Each number is 500 + 50 x the weight over its row's rms, rounded and kept within 0 to 999. Layers, rows and columns count from 0. Numbers have three digits each. The size before them is the row's rms in percent of the matrix's.

# up: layer 7 MLP up, 448x160, rms 0.168, rows 256-310, columns 0-79
# down: layer 7 MLP down (transposed), 448x160, rms 0.158, rows 256-309, columns 0-79
# gate: layer 7 MLP gate, 448x160, rms 0.161, rows 257-310, columns 0-79
up256 106:413508500483486491491572569555440449503444454478545512525572483499504511442418463412543498455595399587477510476559493482502513528440587504545422494574428484542507526477383505450512464520539472491482491510535537511461479531437501528454514445
down256 103:533551472425524464405547515542515507426464462556483488421474581507498555457585473481511479573468510561482558466492469481603525581612450553488428559440525510486446507490552472495528484536471489502502485548553454495490587546429553453480487540
gate257 105:547590554545446509513506446458491468440473446457419540540526604547529463517468518513435535501538450455510520479449482548517483547536446530521432542529509432471589537484492528452449426459395477468497443466555442475541560509613487484515464464
up257 103:457501536440443463438511510535503579616478453458500478496533510497507486612393528514529472505517568570506466545397518494485531513501552541463523508515504513416479497583555483496523588449513517511433399484433437518537452431440467494547446611
down257 103:480538562522370419427469484603516465495378475433499515497518437551451395518512487632501447441539530451562402531518511456537465588428446502471501486582521469455472526474535515473429596525549535479544344495441531575541585532482428580519498446
gate258 107:494466513360510460447442499471525541590508509468496390544524497448586414533463476521458465550483570446552535534554540424563461501599477440461498495413455499520381569473552487605518401489509518533566515530520474425519544537478488546532541574
up258 099:461457397564571481470488515449472519490474510483450553474464488571425477493554450461549494485422494487519437461458440586461552434468595513475655440483523481435527524433459614529463507475471423575491490450495501573457525529578503391458439477
down258 100:569467570565490458451447478505399424450471566479569573571466431534462566418522419474492541421509569537505448474523428608472538457448433565431444498479485494586511533510534550516416516478444586509575420457419508509434567508495443488599567499
gate259 098:559554482507491436546478509484487529399481505451471505552426421496416601492556548557505546443521482428505473602554608559543489447479429489546533475445493414496442545383534508483506538432495598527406529437509505479534401466476425527544597419
up259 104:654519447488442515530473479381544528491441498553471507574565560396549467516536504570482457495516472420478520614575459480557511569489530562527443575436457539551443510565509463514481504542428462568475519520463552473530493576479429430535509554
down259 100:522565420468502542441464453432534530438476451476517504532566523480562536550595490522486459459442470448410532427469522448524521500436511557451627534454597473546505463530560451543546551549499451537526449533518510509446524456497593468458437455
gate260 094:570506537504526439588549524524472568472479523553489552555497563554504532395479463510491490530419522486537435382488468582530514491502430480520475500513485492437552513435442446500507503527447581443535648570558496442532503405539482478658510502
up260 097:534518452466505519532527499480526397535602514356538481457451530457483454404429508592485468545395410492494474601391557571568490493534543489516523529515446437558462578484476463457525473450446469564544440534502453505484575554500550497485523420
down260 099:535506492437569499575548501457401513553491503474535446567551462545464504484460388479483521483545461503545391494460510559507577548415497392477409559522548531534470510569373476523524436564569429384467503558509489448517520477520457524552494555
gate261 106:589570556425492421503507515565441467496403480487547502460546539573566620589537570576538517487549499611462490549469391527604543484486503511544465580491517523424538445501478620448478492522524516548516478558463501407445568486547595498457508478
up261 106:462583478511475413492395497528554634538580520510570490557410605482518486529440503506556528432560459535550440469496418421583500433544531572489534473513561515480476511506530515472462474565473429473495500475492558424494474465482508481470552499
down261 106:525585594580504563442423488496503658605442523449505433484456418465475505470436504539495604467498463514621502558456435541485541522478552450429510464501486528527468456486532478426596503515530444466525507619465526505477541542490536582561463576
gate262 101:531525574427480536446450505539507442489498446493594476473535521445561558525416526634561443508526492437601477567520443493469428506484524533421537516453451465506472503528611454502484468552439502482572622555595527557553487571376441590543552491
up262 098:515612361496533508503505520524535624519451537551493571491525500464467494486513556508589512463496528401414511537552451541543567473545534546478451439494565491482524455496512505506468513477501416503540523577506517427514453527563519432466551457
down262 102:520502491505480495550547541516491563425470462441424530562423529460509590453445502490543555493522543534568487489478530567506548626458560492476510406615500543475484531582450494566422465512431496456477403517473488479483558515532530533470445494
gate263 097:401428510535509499532527519441593485503444514465418382496483588523415625518497548473598534508651332485556527510504544491493499497445515436517453552485464454462524440521492543497503428452513556460529464582622513452490397535458526500526440540
up263 100:544608553526452381457535503571470489465559588583464543447466516450527493568390516487438495441551513470538501455494510437389521437512474507478515444467519448510495508438447472477466517519548499393517542529370474469592542486433503408483565440
down263 097:490531500574489578551462458481521513522402470473506429476407488500502464421478535511457398488381523580436521419455434548551491618568508502510459485495535540523410513427500457431415475438501515512530509416572444572527527512498474561506492519
gate264 092:484545523529461494454475539540520468471404542514508451520524504489515506519521539432596517531608541624545562471509491548577485432543452414543571531481513498452581505516423600468478539603549451541491435510535553503515526434483444495485422445
up264 091:403526508464564465543463508520600475521578542496576560505480390466492472541501480451532519543573499513506520448527470541589427511451531495638460488518504548442520514465511498453510488543549373512529401416608452498454489498425445450433479471
down264 093:492533504517549551446475574422487482547525429456468560498513368446493556492449431492455493493484502448528488580466578455450468503482519436563366522398534555470428530520416564503519578479520387473494474446472511526505505558511584475455545520
gate265 105:436400526449543492538538551577473510572496466474449512518378474548483582552545517486574511566442532626439568477545533498462554515464388493498571517524482455474435472512499511534492450523442465466538494555476457573444443453384528536567543539
up265 103:430520514463513465569500397511477572535542504466364562552512486542498511437406539514541433502461429486482519433525529537389493460624499490437479502392430510486531434518557462487578599447475465504546447490496403458427490531483453426487532554
down265 098:450471500445434518447436460433491492459521456496477529519513589539404544468432375474501532525515484449439543478523412424445446478585515483414520477452505475502481495450433496527515459464506526533519454416402460460493403487381500480534504474
gate266 106:443428589493446501404541573521484490463516508458558565506492502510499454354519533487496512490507544468472519567513522521547562497483518483482540568582515587547509508435542616550441466553447561460435509454525468467463518533506465532493475588
up266 104:578502441599501531434431444557551449492515546542585503573462523480518481493551450520514548447555478514515400544479495516461459516500502492488492599547544477534540476474518472461430465529563426411443517398566496579542559586561450485544444498
down266 100:578487498531570520398457502538531578557554481512516535572537484543491409417495541477539508495522476488508472533554395633452421433511531536406500487431554537474503492482527482497516451529563503512469552407512428556464529480567452514579388463
gate267 097:502466489510479464521416545428472546436514489525511476440397567567558577486563518500503548543388499483474500521477653471436467497542423551471465455568452444439493496468528524527424363528566430489495419456481517462475421490552424513478530473
up267 096:431486505486503458475462547539629478422569525609569579526450496500531501503551534425506583475525447479591416430510558516456394501564491456582476512469507418512572454444424566497623468516494535494524527466582537508503404479517481453575509552
down267 091:462462533571458482478500490471503496585494525524480484491541532504468487481547565413465542532616478402493390429446547525396483486553494444532505464479479513474457500488445493500557425570411434547548446452555455549562473457439470468435466515
gate268 094:482457548575582522515502565394530441586464545454471578476527569508563559446514599532569482434597520527403508526516446552552549534482587506576608452530496532520533460399481475580492522490543533562566462410438592485415517456536472589554398488
up268 099:432452473461454451442491505448557504511451568472537463586434475489442513523575492563583469529533558497454508504502470557558514493453459435438473486504488511508412491485521457579419388465441511446489514411522561520454446512554422490523583454
down268 102:552513483549406501498483506559515469509527446535423585551426546454465567513549477460578456515476494486470524457455486407568579526430476428515505480459522495467577515542494560473531513451496445504539492563579498493478499427451466536445466565
gate269 110:441440472541414483541448507499459515537503496502558573471474495525496491470571536525530498509589476557640606515567506527494433440535445564569563475484595597501556512485589535622406456478537488539475525510539539490551542495376554576528554505
up269 110:546536443414605466505452431450584393537482503585452520528463531558481455472544437556506546521426549544529513568454528467481481567482494571441492404572550501620505543507535544569418432546504385473546450470476522434467538586473494481507486512
down269 108:475499470448501589618395479516549598556477478530567548465494445583482522447518406499543502582488513560582476535571425455596462465431471501484473416447540521437539551550451434441519476477492481491492490532523513514502451505491451460560584532
gate270 105:538485503531553508483449483485436416460523438551597434480454577556525477495483451372561647481567487406559539539513441565529459385501480489475551467525565534483592538514541519524541474456431456489481487511526553568508456595583516471595552509
up270 107:484384522497555588518592511582555462632462458486459548517484418540471509573440554564472459564504488585455429477479550502498499541485530519542538478527482520493478501423531557516537545459422503411543460559476565515595583483417428437417522462
down270 102:482629471418503462480550648512490531519556567578471519485435419473507455553416490447548502509440492477476431533511605523537561517475480460497522479508445435488498508471518424602446511456466549472530514499556455525537488467514450591429591477
gate271 102:581512626420510473560495555580450505418496487536464483581439404564551519433467518500427567480546449471510464561512526495575536368476434471481568546489535426457611496538502455420486528415550516477547443448543527546452434462435570443482558494
up271 099:407583548404509476529422407468448510454467519484481558548536536555417567510554512505454463476438511512527494556475527483445511504497594483494562453414454587443603559476463537453420564465493511505429464549484495522587517517489488445484516484
down271 099:474484506488546401555459458416573541577462519571612541553477525438406397513474494395505470562488379447498558538519427571465421576587516553513554537558481529440435532569529443483472561472508451440477509497467470485505405482460475438498495528
gate272 104:487541480536512524626561446380513439454435593466377523478511499596510578527465491480468469523526493435454481538567537496502468504507333519503471436451542478420485495476470510489511503519549582510507559543557422519450504451534531521487428496
up272 104:474525519565434555556412576524476481435427515524527484573520443490533465423520520465499500481551590595456508553540519519525536443596550457462572457445480459439464517589613434447513460536498486572471457485564509542501523563594564533538485464
down272 101:552646542579455524462447481581472438485484521490518458546473607548399490515554453481519441499521567548572570406476483378473487477567445430464530440482551462560495439485464530414474462497491466476573542426521491469400460571529545486593390499
gate273 099:481473438367508537575454567489450459430442525511509497491503532527570490473438480558531499478525486518465565435551493453569634535510526496546461520414457590421461494550426515511455469419491491517478495533443570545473455509449452509531506518
up273 101:489508535491483561520442477496441480449323459431404503520467490539490494567427493512452483453502441482508533509413475580526502465518601501502526529535534624531482473603473479566524447455431558539578554492549604455513408524465561563526578563
down273 103:347555549514532453491435476497451463445442415457596492528553500479608496398539458459442451431472523403484477438507466488446515536440472443499361469507409595537491436591511437471476505449436468449508471444549539565498428516471420559630516576
gate274 101:586505525442451520521408520459468542478468412480488577481494566583442498368548503478543456478450517511569428451556506478458518447527577462455548492518536528449516552419513463456483466493570519498473441463541522524414451439547419503525449525
up274 101:585515541525533491497557507415490604544487503543419569559409497544474476455453396514496513461486549557519545587468475466529561415455498527477442470478643470433582518471438504471472542517543488598458441562442485462464506510528481509490550459
down274 102:534514509436516439519512469578438448489548449498533553513448477560581523468466462468504545532586470494474451584516551479512498479404540477444495522506495457491516485484493530549465455480515534467468446506545475561430522487476437312426534457
gate275 102:531551616470442503470517490465488536466457474515479480436500544530498570482425498632548460498465400544550494577506552518527483554532537424451469490473468532430508511520560475432483420566589485583492536527525537473458572439494443566531451476
up275 092:469453501481522430475502551580551469453454457507426488553487376487550479475561472477492523450542593501568554489429491395477528440393535467606481545550431507515507466446435466491493497488472459459562492543493589533522513517574517471427484569
down275 098:515558492439502473462529422463465457416533555396526445464480587516545477462507578484497553501465515494485439523591467479565508376457467626468481543508448516539501528508544442478465467504529444546502528465532460535463590496496438515514459465
gate276 096:461522554503504447391413523474451505550563492311434448481568577499474507445560515474546461503451524515609508509493479461513464476454456466520495520538561506450556443488524490550447596530619483532432454547446466449581494417549529526526521469
up276 094:571509482444503469456443473536437502459632492498541512491468461450485426543485539540521532450483485417510517589522604542495541453569441462562450389497512528535502496457531505427461624495562498501470494511506498501395593520409476498516458407
down276 098:499458536521515500511510434467578541452526494466483484472510496581527468570363462486551541489487451416429479477467601527473453459459515483437476493434441489397461566558458412529470505432532437471513453489497448534524512507431478497405495641
gate277 100:511395514514448568453578474519566462459510492492487497441469537483577415438518493544505544497483507531484497547510422488488537536410437475496453410385496492560532549482495483441531521428478471531452344498459513487404541551526477430433439541
up277 099:540482494469474604576446587530548512416470443557471527448459489460556489491526600576541566536556490477469464389559443506536494543467533480426541441473501516474534448496575429518494469491468575508534468540587478551473518525478439511471411627
down277 101:546493423524580498512526505499522466609528520482592483425493511482480518494401519458531503541454464507593513520548491500501550531542554565387570547574508445504561501590498469503522517445471455449447460536527617545634489524463473469540458522
gate278 104:588455489439514428511398487507478547472513524552546555555485456545486459504452468520579461472538526525536461453459419474480609466575460596497515529471481488415581460563440568534468568486503442462483496440535572501476513555480621489490563583
up278 112:500516454498530523513427501511488445517578695490479477525495443478500570440492442535426502563512583537486598516535512488467557527427536477432491528540482497440463517469579528491581499477496542528455471563489425480419507464536522561532511497
down278 109:478430465513414466508407506486540442556527505456469418500530472510578563462500503457518510523598556566550577692467533479406460465487468607522515512475510459495540546503461406478544499454532570575464427486527465514495473535518492457488593548
gate279 103:527532453467483439545436461480545423477505481471533593470555501487509553470502560453471527508454467567492451540591476491442560499487422502497476469455456520452492497509452401476501534519623414435524537486509503568492486496438527452508605470
up279 102:575460513551479460592422550489512526466552368520512595525499459451402427536475491614521503495508538530389513492551490490472542600546445487571503475475554488579463511493482508437478489479499536423487467463532491518517533524481466506526488413
down279 103:390556524471502524418541510505488504541538459506573474536511600505476458483515489465507473490495552518450493531614541510502543532491592535624427416481411562371473455572555584472431460463515461486502531476488525599426454525498512511441395587
gate280 098:471510518584520475512513581437454478452462515453524503515504582530495419572474488575482477454484384496408517552504483502506453505413459655522450468497445499526490475488461468503548457395483503479534425616591502462530523473571449550536522527
up280 098:438445471427504525551471532518516478562568493557490556575484518582434493468522509442444472487446518526461469506499493361511501564467472545575551497495482572569496559499522492577420479452482466505513463504462427542512534507558408473547555568
down280 098:508476511516516516503392466454475517583583486514551421606479498475487433546493477537582396519580369575467509465565546452453565446492450533547470570513472473559484501585465444483548497562428516473588445482476511585540608501466502571506423463
gate281 099:440496437518475507452515496513441466466489606559411457441488508500455411476613561583489495490462553441397502510552559468514515449545549478427582489419534473478511462443509435480531471397483511515571602588502459473561391417468569484479458495
up281 107:447428457441484524482449535520487465556489468428479513525516405499362390517556581580558529437439549505561555447520507489460528588504495526523450505443497482457560476364580468506460439550478467433516528538493420498493550480536465480514571462
down281 103:513427508494607560487508455458482425548480501532435560421447538474515588444535611476527508502496479507497506464521504431515469518556516457492499460469481560636620532446470492485563446604446447521509455510474499495434498500530465515529527376
gate282 102:631443441456567549472506524532452425447495505556532531451489427532541434420455474498558498528463492473496458631563508464519529531502488501628430565506477532485462526422406488419460486510458473534427599569540437535595563486484465520482581485
up282 103:552542491411518452517537488530467478478475545467452512528474477537372497600502569534555566462515503478428564379581513514540462476452422532416456489479500458399489447585477426445582641517433465478405407440459455506545564448542602439490621478
down282 100:534538443439605524500600491404524486467467486570557491501616559480466494544488559474547531452495479518537492476541517508515458547473452541465397455567458492483522472592589572519520572508420479472454394445503558459524526411473561599496459494
gate283 096:531484428600501477549542456417500502436508517534467511520524499488502555568499457444524550639563490497557516432497535455472457472606415415530420517498469581501555559489465617541433519497530561533625402417451536502499512460497476603449500484
up283 097:521526489444463473560564478515439484499492560636579448573443472498415457406446419608447443532542483513549489457547515485555551483469488438443504514499415501483532520440472481455518495569509548499501434509468477526510577514439516438493491517
down283 098:533560481536480458502461485463505476516440522549540528489551510480505501613466486581473522588498592582516579403446522526576523553558458514464465474453555519463558530500468619554532465557478544533577425481551462554575507368476523586522459542
gate284 098:530586517434593487503415526548518477572471563434543497530385465485559570492473619538460451501452462574451538507554507449468435479529488487433510510435512543418461468524487534488488473430571535450430448522464446461464550534502388512561546522
up284 102:546501546550456523578435647538479571567489514493499502489445682507518511515472483480617560440554456481467474604553514594443527536522566435482494457535487525518511572449455527539471541544509511457490470460433505405428655542482513510580477517
down284 104:454500543525484401499523561448522556562545527477594478504522616556492589488542598497529499539574552495557529560478550459496502536577534507500543559493550501447519414487494493514576538546487477545505487509456432527510501493522458491498463546
gate285 098:537431514542477439429489509480494546519440572480449475514548497412473497551532496624576529505600460515382453412511454454493533499463519458518486515421393506492512437466444421594507511461376494457549453564520542464454565550550561522498466493
up285 103:584438497456461473456555617489533456475603453505537479453529520609536489476550520518591497575525537561485554515528473539507515607549481551517442522524504569491459522578544485510512473524468548477441558458527494526550517479435559496423580493
down285 096:521471484463448487562562464402431542415520613534452485453545546477474549410512431460517538490542430468506409532462509395498559457566471569472408505555480458473476438445484515556466436380536538465540596401520504500566526539495526494518474483
gate286 101:480512443491394494532524464488479511478430501472425489574376540352453476589489521573452448439591496509500531584467507502550580456526535489474577522506485469551574445395483516556589463497502512561469497417513484485486532547581484521540470467
up286 099:450518460468517527421417576522378526532580437397539485463473441388522588557576491550482518561518486517470472417484548542478549549499499426473505515469460515464514468470570552535569574402487537530410453540409424549485517420446591550473472549
down286 096:584551474497478572543418523498477480553585526531441546470406397446457535613532491431482442575406570473537410427442560543484450561457526427533486502523494540469489506509494475550496489479530557500474475432598508585540502453539462560427515514
gate287 104:510526502583372482501408412519426428561392398551446470593463506546373553509542523602490497503534564476357466482443455422542556529451403418469506458491515608541538515567592501475465563494512464549383360515489505483528516465538505510624551444
up287 102:497566482487453514441467485519555445436439458452578500482443503485452512543590452414451389555490478409595512526475536505523512601531534509480566551548445526461477504646499491498578537572419582485476471510521556542555435457472528495542564452
down287 103:464580376485511513505424419540526493543464526514507510548513425594485510562506488505594476476466465491513516431559504503466528503504512493511604420490503499412516463518430528551473523433528541468455502530478488558491565432493592593446435483
gate288 100:431488502516468533566483421555436391452572517513484475471404548487506473399414444485595495585436529499434565495510456468503497586490376494451401475490475573535591410533519591460545548521436604495500500518457521440459409512484489499519571458
up288 096:418492499420361447553531393575406421462485441454532507438485489403574488474428527492463518522527517488499541573583453462514459499461504453465443543480483512407491606573492523517496628542417527465460532519498447480473549507459510506486503493
down288 099:397567447505485544487492397486418489429465522545545453451494575487492503471508527477465483534475500553422459586499516478493467540520512591535457410557422546482551458482540571474460561594472495497473592537581529448504403466448458513448486514
gate289 106:544529475504402508441477494501621555509599520460457459508530442518551575464470380462456551422476612454444559449562455377493489533574485481440533533521411523522534431508599545514464469413490508570373556579517530368557503481480461503496523477
up289 098:535433474485432493508568512504431458517498526576445618560462397516566599532569533448508466467505485503482463529417432441487549485571440426523537456524456512561401417515579524505520499560419573532413532493487506463451520516467489523569491478
down289 103:515500559519546586528454544464502522582431456433544559472543494437551542510493483545551425520567538576501351440535467541498470502598520554578430428528501535624453505582560482513482512485497561625529519490528534455562549478455480490506471461
gate290 099:411475465580449465491566578520547651565518518447559467460471547518441494515489493540440498420486533469609534549408465449487520465577494469401497486513485490524528436419531513524531511492513574480498464467517477466537533517493542474543526554
up290 097:574484422529508600536475418430439520520488506622490595393480520493584510524556540471441587508584458487491463539557544515548495508503501444506423456466446468514533539505591415517484536487543465553456509502476532541378453481603409571474565564
down290 097:470491563484434542568546538432508461450475410581467526485471516540518605535441399461462498591424455473575512414469523484551485492473537542537607407483560460547478415419566561533488456458446411461550507467516477503510462513364453544565516452
gate291 099:538491473437394518406557557370498443605527562498552463400546520453421512539559499585544549516507548509557433610474506505582516491581477525524446497472485508490465475435448466449411403504429564564523480436493480465440411548476519491451378527
up291 104:488503553493473528527427503437461502447421515481548514551485454604522499417455499487453463507491560568513472537509553550463563568508472445581555472513517470549597507479492426541512483584492562530496584406519552588409429522436459466491516580
down291 104:475473565467495478550510459451556535480488529502517513525434488517440543529448426475493533533478513470528523627514511465484463443527576491663541477564526527579495497557560475464493475467455484609468536453427431482437447440447418486498475498
gate292 098:549371506479383497538582545444455510530501481497475546574419506533442479467486460524504524365578516518541475426438470427530466502453536480470534471561468489445489575611491513433470545512629437387504542570451525458557505508505554511476473532
up292 099:554464530518501531462520490563523551504388508532593520553438466555490408464545532537468492452469523459458532469452522513546503419573424460534568420548458568551493556592499521460461480496458511512498424641485482492526519602419507493536409425
down292 099:433435486376532527534526504569452552543451478453567489573487515606495581472470424513380583465547479439453507416499448443582391486429447474485387552511542496504470572514500485501511457500526521510529461498578491421549418551520516472519496495
gate293 104:532542562565571521592533562464460481533431515493537503482480536425439477469482506501511520490444577439547462408464472555497371464584546495453589400544522507539571557465532521489440530517429423584457414453475550568474530518533529532556578577
up293 107:520473521556476528527583580537604558508562504432505528385478532454555510531477473477515501456468412543487466483420520501533495454488541481475446434569490528466435486530442498527473476505530493423483585517479500473477488428476450516569526476
down293 108:464427473507420589511513483479502512543502530456491508471497517500531524467443624509462479464564458439544437512446593462585400470560539440487547532511475563575495522541492509525550588424566449511528522461500545569442511479451494445548544456
gate294 100:542455511521379494572511524547480429579527477564531508478549546561585489437466440574399593477476490473519495490474445535482525599470463424528553430413473642419511473512472525510475560508458487519552439391487516546439481440502480397537553466
up294 097:541469479571413564475521369445520449488452538447461448566476477537489547416506456484555438508457487492534558450494501409487489418463468575503517584468496508527560471550493527544517559525500582508454400494511486445482421493600497540540451475
down294 100:472510390459460448520570455511486547548442424514497525460465510510502553452516360516439532426465403464376505505408461555455549504441480465511602447456486554525485533552439489450482367449467613554467594460488508501517394498401478504486482489
gate295 101:557501447515520427564554543510420410399569467476491517476492574446390578475524517530493505492547437493556519537467515450560590530500410606517554504459494551568512450522522505470389523527494416502427495541595550460464519465504555558467574455
up295 098:573444456457429500478453461557507460541575487526519502433423456541480500520571471438599542555500553523521577450585489474568441509498513473466505513554455561523524642469443498449500590460472522564465512424587634491493500484394532521537484479
down295 100:447441430434524490526488458534443470517502479583510476472505543496474429451531440484549599539489513474613427538487459415464454547420433566421501470507522584435481573429506524472506501470430565514409456516543493463487460553528571514508371551
gate296 101:499518520530491525475444543554510590574494582443543443485435438510473469513503486464621477420465483558519424530457429460567464568496488519533503572454473484495474478447493493407494473511659437534407519431538565490539524544484482565528438455
up296 101:447464477508465440555546512544626579529450428474512514596504509530507545550568547530575492471560529562536519534468505532491471453436512498415553480524500511467436571612466534458623455464515564583537491541438492532520427522569477461570499472
down296 103:515461487457510555469478493541463492538507533482556463595555524499540419541520607584497455446507491570499492463442417624516480471584471480490507608536498551446485514495449478381558502420526525489496451468502564533414428480556505508463411587
gate297 095:460548576527529473600545495565524457439448464583488600547481514516555459493541470521378506452527577517519455529418475554498582478445366505475516357527558445462457515587549500516428497490531485465420441574559560491503490482409466477528514585
up297 091:491427529465529486486502538489471449536580451487466414484537439600526474524448511488444447488403541490547551426479467490411553503349541586474468474502556554506538503527466462474507575352536467543421528531479571529464588534519532467554502501
down297 093:516443461536496473485485493557425525492545524517488567471546552538468540475511470464532451511549434511534491542446525470583517431533394492528494467447590506485489462509467518512493474503373544476552605495443417517604467527553499480451565523
gate298 090:539466532506371533497464486576521425508416497581460463389502536458550550522520503569527514579460523509527500450561524616442470509479496561537427548543411544534516527535487527442526533436480492475522494555453380512469511540505528467484587530
up298 099:483505480430552496548502475457467481464495432518428549533511515521521510368486428471497439459360554427469436484506554513517493635499515446550411538521407437571465551532500593479552448411561446541534436506578490566487411548561518500463501582
down298 101:496521497468517454484432429502442545546465535485516485603489497479410514519453520449502478500568477551509541478482538493523464523470601540422614582532459528529516569524486538539493484518437585409565577548368503493612524464553513477511432517
gate299 105:486452505507552539439448542521461420529542442501471415489471401567502407558562462471439539503524481410486434484527511530578527519513514409542440532460529416472565506464497572508489512419447394534450422508424475555488468590470504493518553520
up299 099:432424512445509550490467559475528412484465488515509520505513411563474424465388438518551496506494475493546505396551436531478493451438512429526439440555516574548511464412536534533544499514495455465482509502529552504425545532431507517550429575
down299 102:460516467445491517518500489511533511475538521456451473502549474445399545602594417421481505570460525413460471612413490548563507551488499525446603438485568496467462527546376450604416520428540558506510535548487518497555500521429558529440447474
gate300 098:547515485426451509535507536506561443422515440474550543488474419455514523481400418523529534581563468480620525439525511543462460444453449513561567570484508507639490581535423400458543487443468617534555461569545550502516503475446566441548438545
up300 095:525493440555598522459583551478429586439520454541474567569473439558468500486510451531544491441395520521365410541645567477465418532451466529494525473473536532469430573501535507476536531498498446502448530483535442490463513489565503523439591518
down300 098:493576513528487434482427466441516461527511476496436568521465483495516511409537570433550490526511520565451502583513490515574503545482490531495501439530577552411447483456503528529334402517532527533440492458476526577509446555517458467486452493
gate301 111:482435481507503470479537601540511481429433518493396500503489541461452466499569554514440488357508512472529517490501504512409508527487430428492462533386484579434448521583472514481397430490410518540409500495506498463480456644483531505458511446
up301 109:571475566485575454484533495533483551518494529473603435599545483513562487469508470448486410410557482516355476476498504469365532584510567527509486510454520562580544576449458506439479478430537536468479531525464463504514420546445521474531445561
down301 106:517550413447491404493462550545517535486487550489610578518489477570584517503566458455465500440559455505541490446475391348419462519410523516540481480509462483446499459532449549410479617561465446499486508359545512512455522461499472449521510571
gate302 101:460505484510495455494540509407558529416483475494490576535381524509380505517507489540576536582450416516510527427567430476500500448380519434541518531497569517441449519612450579462528526535471557504534465456512491500407491540407500574464511512
up302 102:505507543519446608453412502524453544469449482441512532439525496515515493485583507445545475569483552454398587439460537464503437546488501478391599459468524505541498470394570613553513433509419508508523480516507488499484585524562381532502527456
down302 102:456462532523544470508500559525581505561533546450510559506473510489536417535496515517563496483647532472513533484467430428477444508516597554575566481455457468566605507500427602527502496454530591587494547411432482397463472618451523427492502502
gate303 107:585483474457552436522480464429443522457537419486599414600554532516483466400482532516505398436497542401525498537516474418508494545485516481531467392408411476459462522478519431530491452495504463509478488514505439465557445521459441479496558480
up303 106:531508428534530537569513569420553509465492535454541509551630426504569506503480546537524530563462465448471487450456545565521425500525547456585422481484453446501498461542465544571458582545506505441573423502449538479574470573541449520510446487
down303 102:440390503526485486622543504478395536523446488504445548493494478582492541511463503432454507543516541370637451445485597504472516492515490529442408395418503532513538495628466512528454484457566486542478503475486501481464505597463507497527521486
gate304 093:575467503434476466469473437507469464523500535443506579558577568451532526454463468527421440486484490569490486674489547482596526482555552518535579478480547439464537458460429463477455477583505442532559529507419525504425478460541491623488488436
up304 095:459537471467508477521556512545600489457478457581554445490470407432462469530486496438536487420383537506436559455419484399465473477484560399557519543441413510475557520507429502442559548498451435495443468521509600403522448494474541599456507540
down304 091:488553404475511531539585557435522488526411493462476457478560423494479497510504579474584565482552484506519534574519438404550537548459495501492587504542584378479408512536545523508488583481472475467503567570495391520522539501413475513437540540
gate305 096:517383450512518582439479510468462468569517499518511472422476515463473381517441503522459444452469473505525486547549560505566520460386599516541575490462464483449557507532501581546438504430457478502542482468418523449504612536459531546500525440
up305 099:566474620365513463536513401530478538582505476537450556493580520525476502476448491469527471523513525427509499593614470471482540553460522558545492503519500479431513529665554457508513498469554532470533568523517562497507445543520434448471520502
down305 104:427472444449480417550587439461401450501455467568499561473546562497501483460520562605497440484463522477462483466554535499433447492412440428517455402427474554518522493535473478554433504573608485505473404445464546495507454646432455446523596533
gate306 100:526446437574450490429528555501464544526548414510503462526516502531462458475485582489493491575534567478538436595541543483532530539442511607457491548549472461534559495477468549480435442464573528561437531415410508505550528492514502424574540457
up306 100:435502479495442488556489447475542467527455567516469492501488510480613523496413530561567500532511523534474526476542559612505502499524490554455519477471461424514512544479485476470560466433459451502535473475468498438520518434473537588505480495
down306 098:506494533517462497494542532459554634494435622530532507523485457426480516502453473510490486527470430504475547553503463570454618517458640512448407438517498548593440524577527530512531462521488557468406497414508537557579490456443550604457521539
gate307 102:493519474555467524556581593389486483540495499485442446546567434583426469541454549570493516571540509512476507459448560495467528480512493479457481449500505563431423453406525469505480494433451518538505540456501401487463399536550494542525541520
up307 106:578430412508446657628501530587435492578581541493535515420590420563526494402581517400514449553472483433467492471525422478518468581522383515550470526482452514593473464468529481492531480512537493569482536594548563516491443521464491469485449543
down307 099:540471426523527546492528563467452438514475474558522484440530436505457551548465624512526513539407495471432470499518525577561498505536452433523502430577475458500520502572516566498424504459475534552467543533487485534427510442546537584454470473
gate308 093:506498530553525418479591475428434558487469566493576479485533444520431491437500458484502456448498541548551579496488459436552495576503620455502475474545551561491545318442421589477469515578450551499505444520481547493581491565482496512532509576
up308 094:435580587469418499494400524611528434510507583431490483497506530516439552531501557482450441502530552548570513514510433434510576538501563436532428413451503418512475433459524470522410500520542489586485509514574608465577486444556484522502523564
down308 100:442430555534488507588488522500480496498478568394486435514504545395475584461491537468501399569529573526533414512465549437518507556551476488514469513477501531423521477403538500549496437531512532502473444512388586467569487593471503526571601508
gate309 103:434554592553449513510529495463444521564517540498477509462537517492488434549501535431536519441516562437470502515610528540419523515537440428513447555468483426452480534460445555525486491538494544515560487477466463581402381473454476542481481488
up309 102:511499459443513437492572587451567465458456448555527485482530469513466523418448517524441435522507496537484576489477500505559513493599496489442518429487529429555531364531542499541405521475509495446521562513438382393496480577473489506530515509
down309 100:600490560405407511459566529509520494437463392552496570482509509522473457491472489565513465575532545414492504476516512583592454450595570470460524448485545445485524478476592441435454447386511485564553539507370555516523484543551492573524475498
gate310 106:614534460504589528515481447509484539494442517484417510466482517531466460525557531434549566559438512498521511476542448582534492525570482614492505509478468491455506465408549545446389489508521579557497557460559576621520485525428489439555473536
up310 109:536555555478474417543488511548560571511511574521495505504568525545493556510597476499493426462540495523498522559552490437553440475573566557526499524564461495484573386505596517501424537570477562464621494458557481584389493550512490451509491463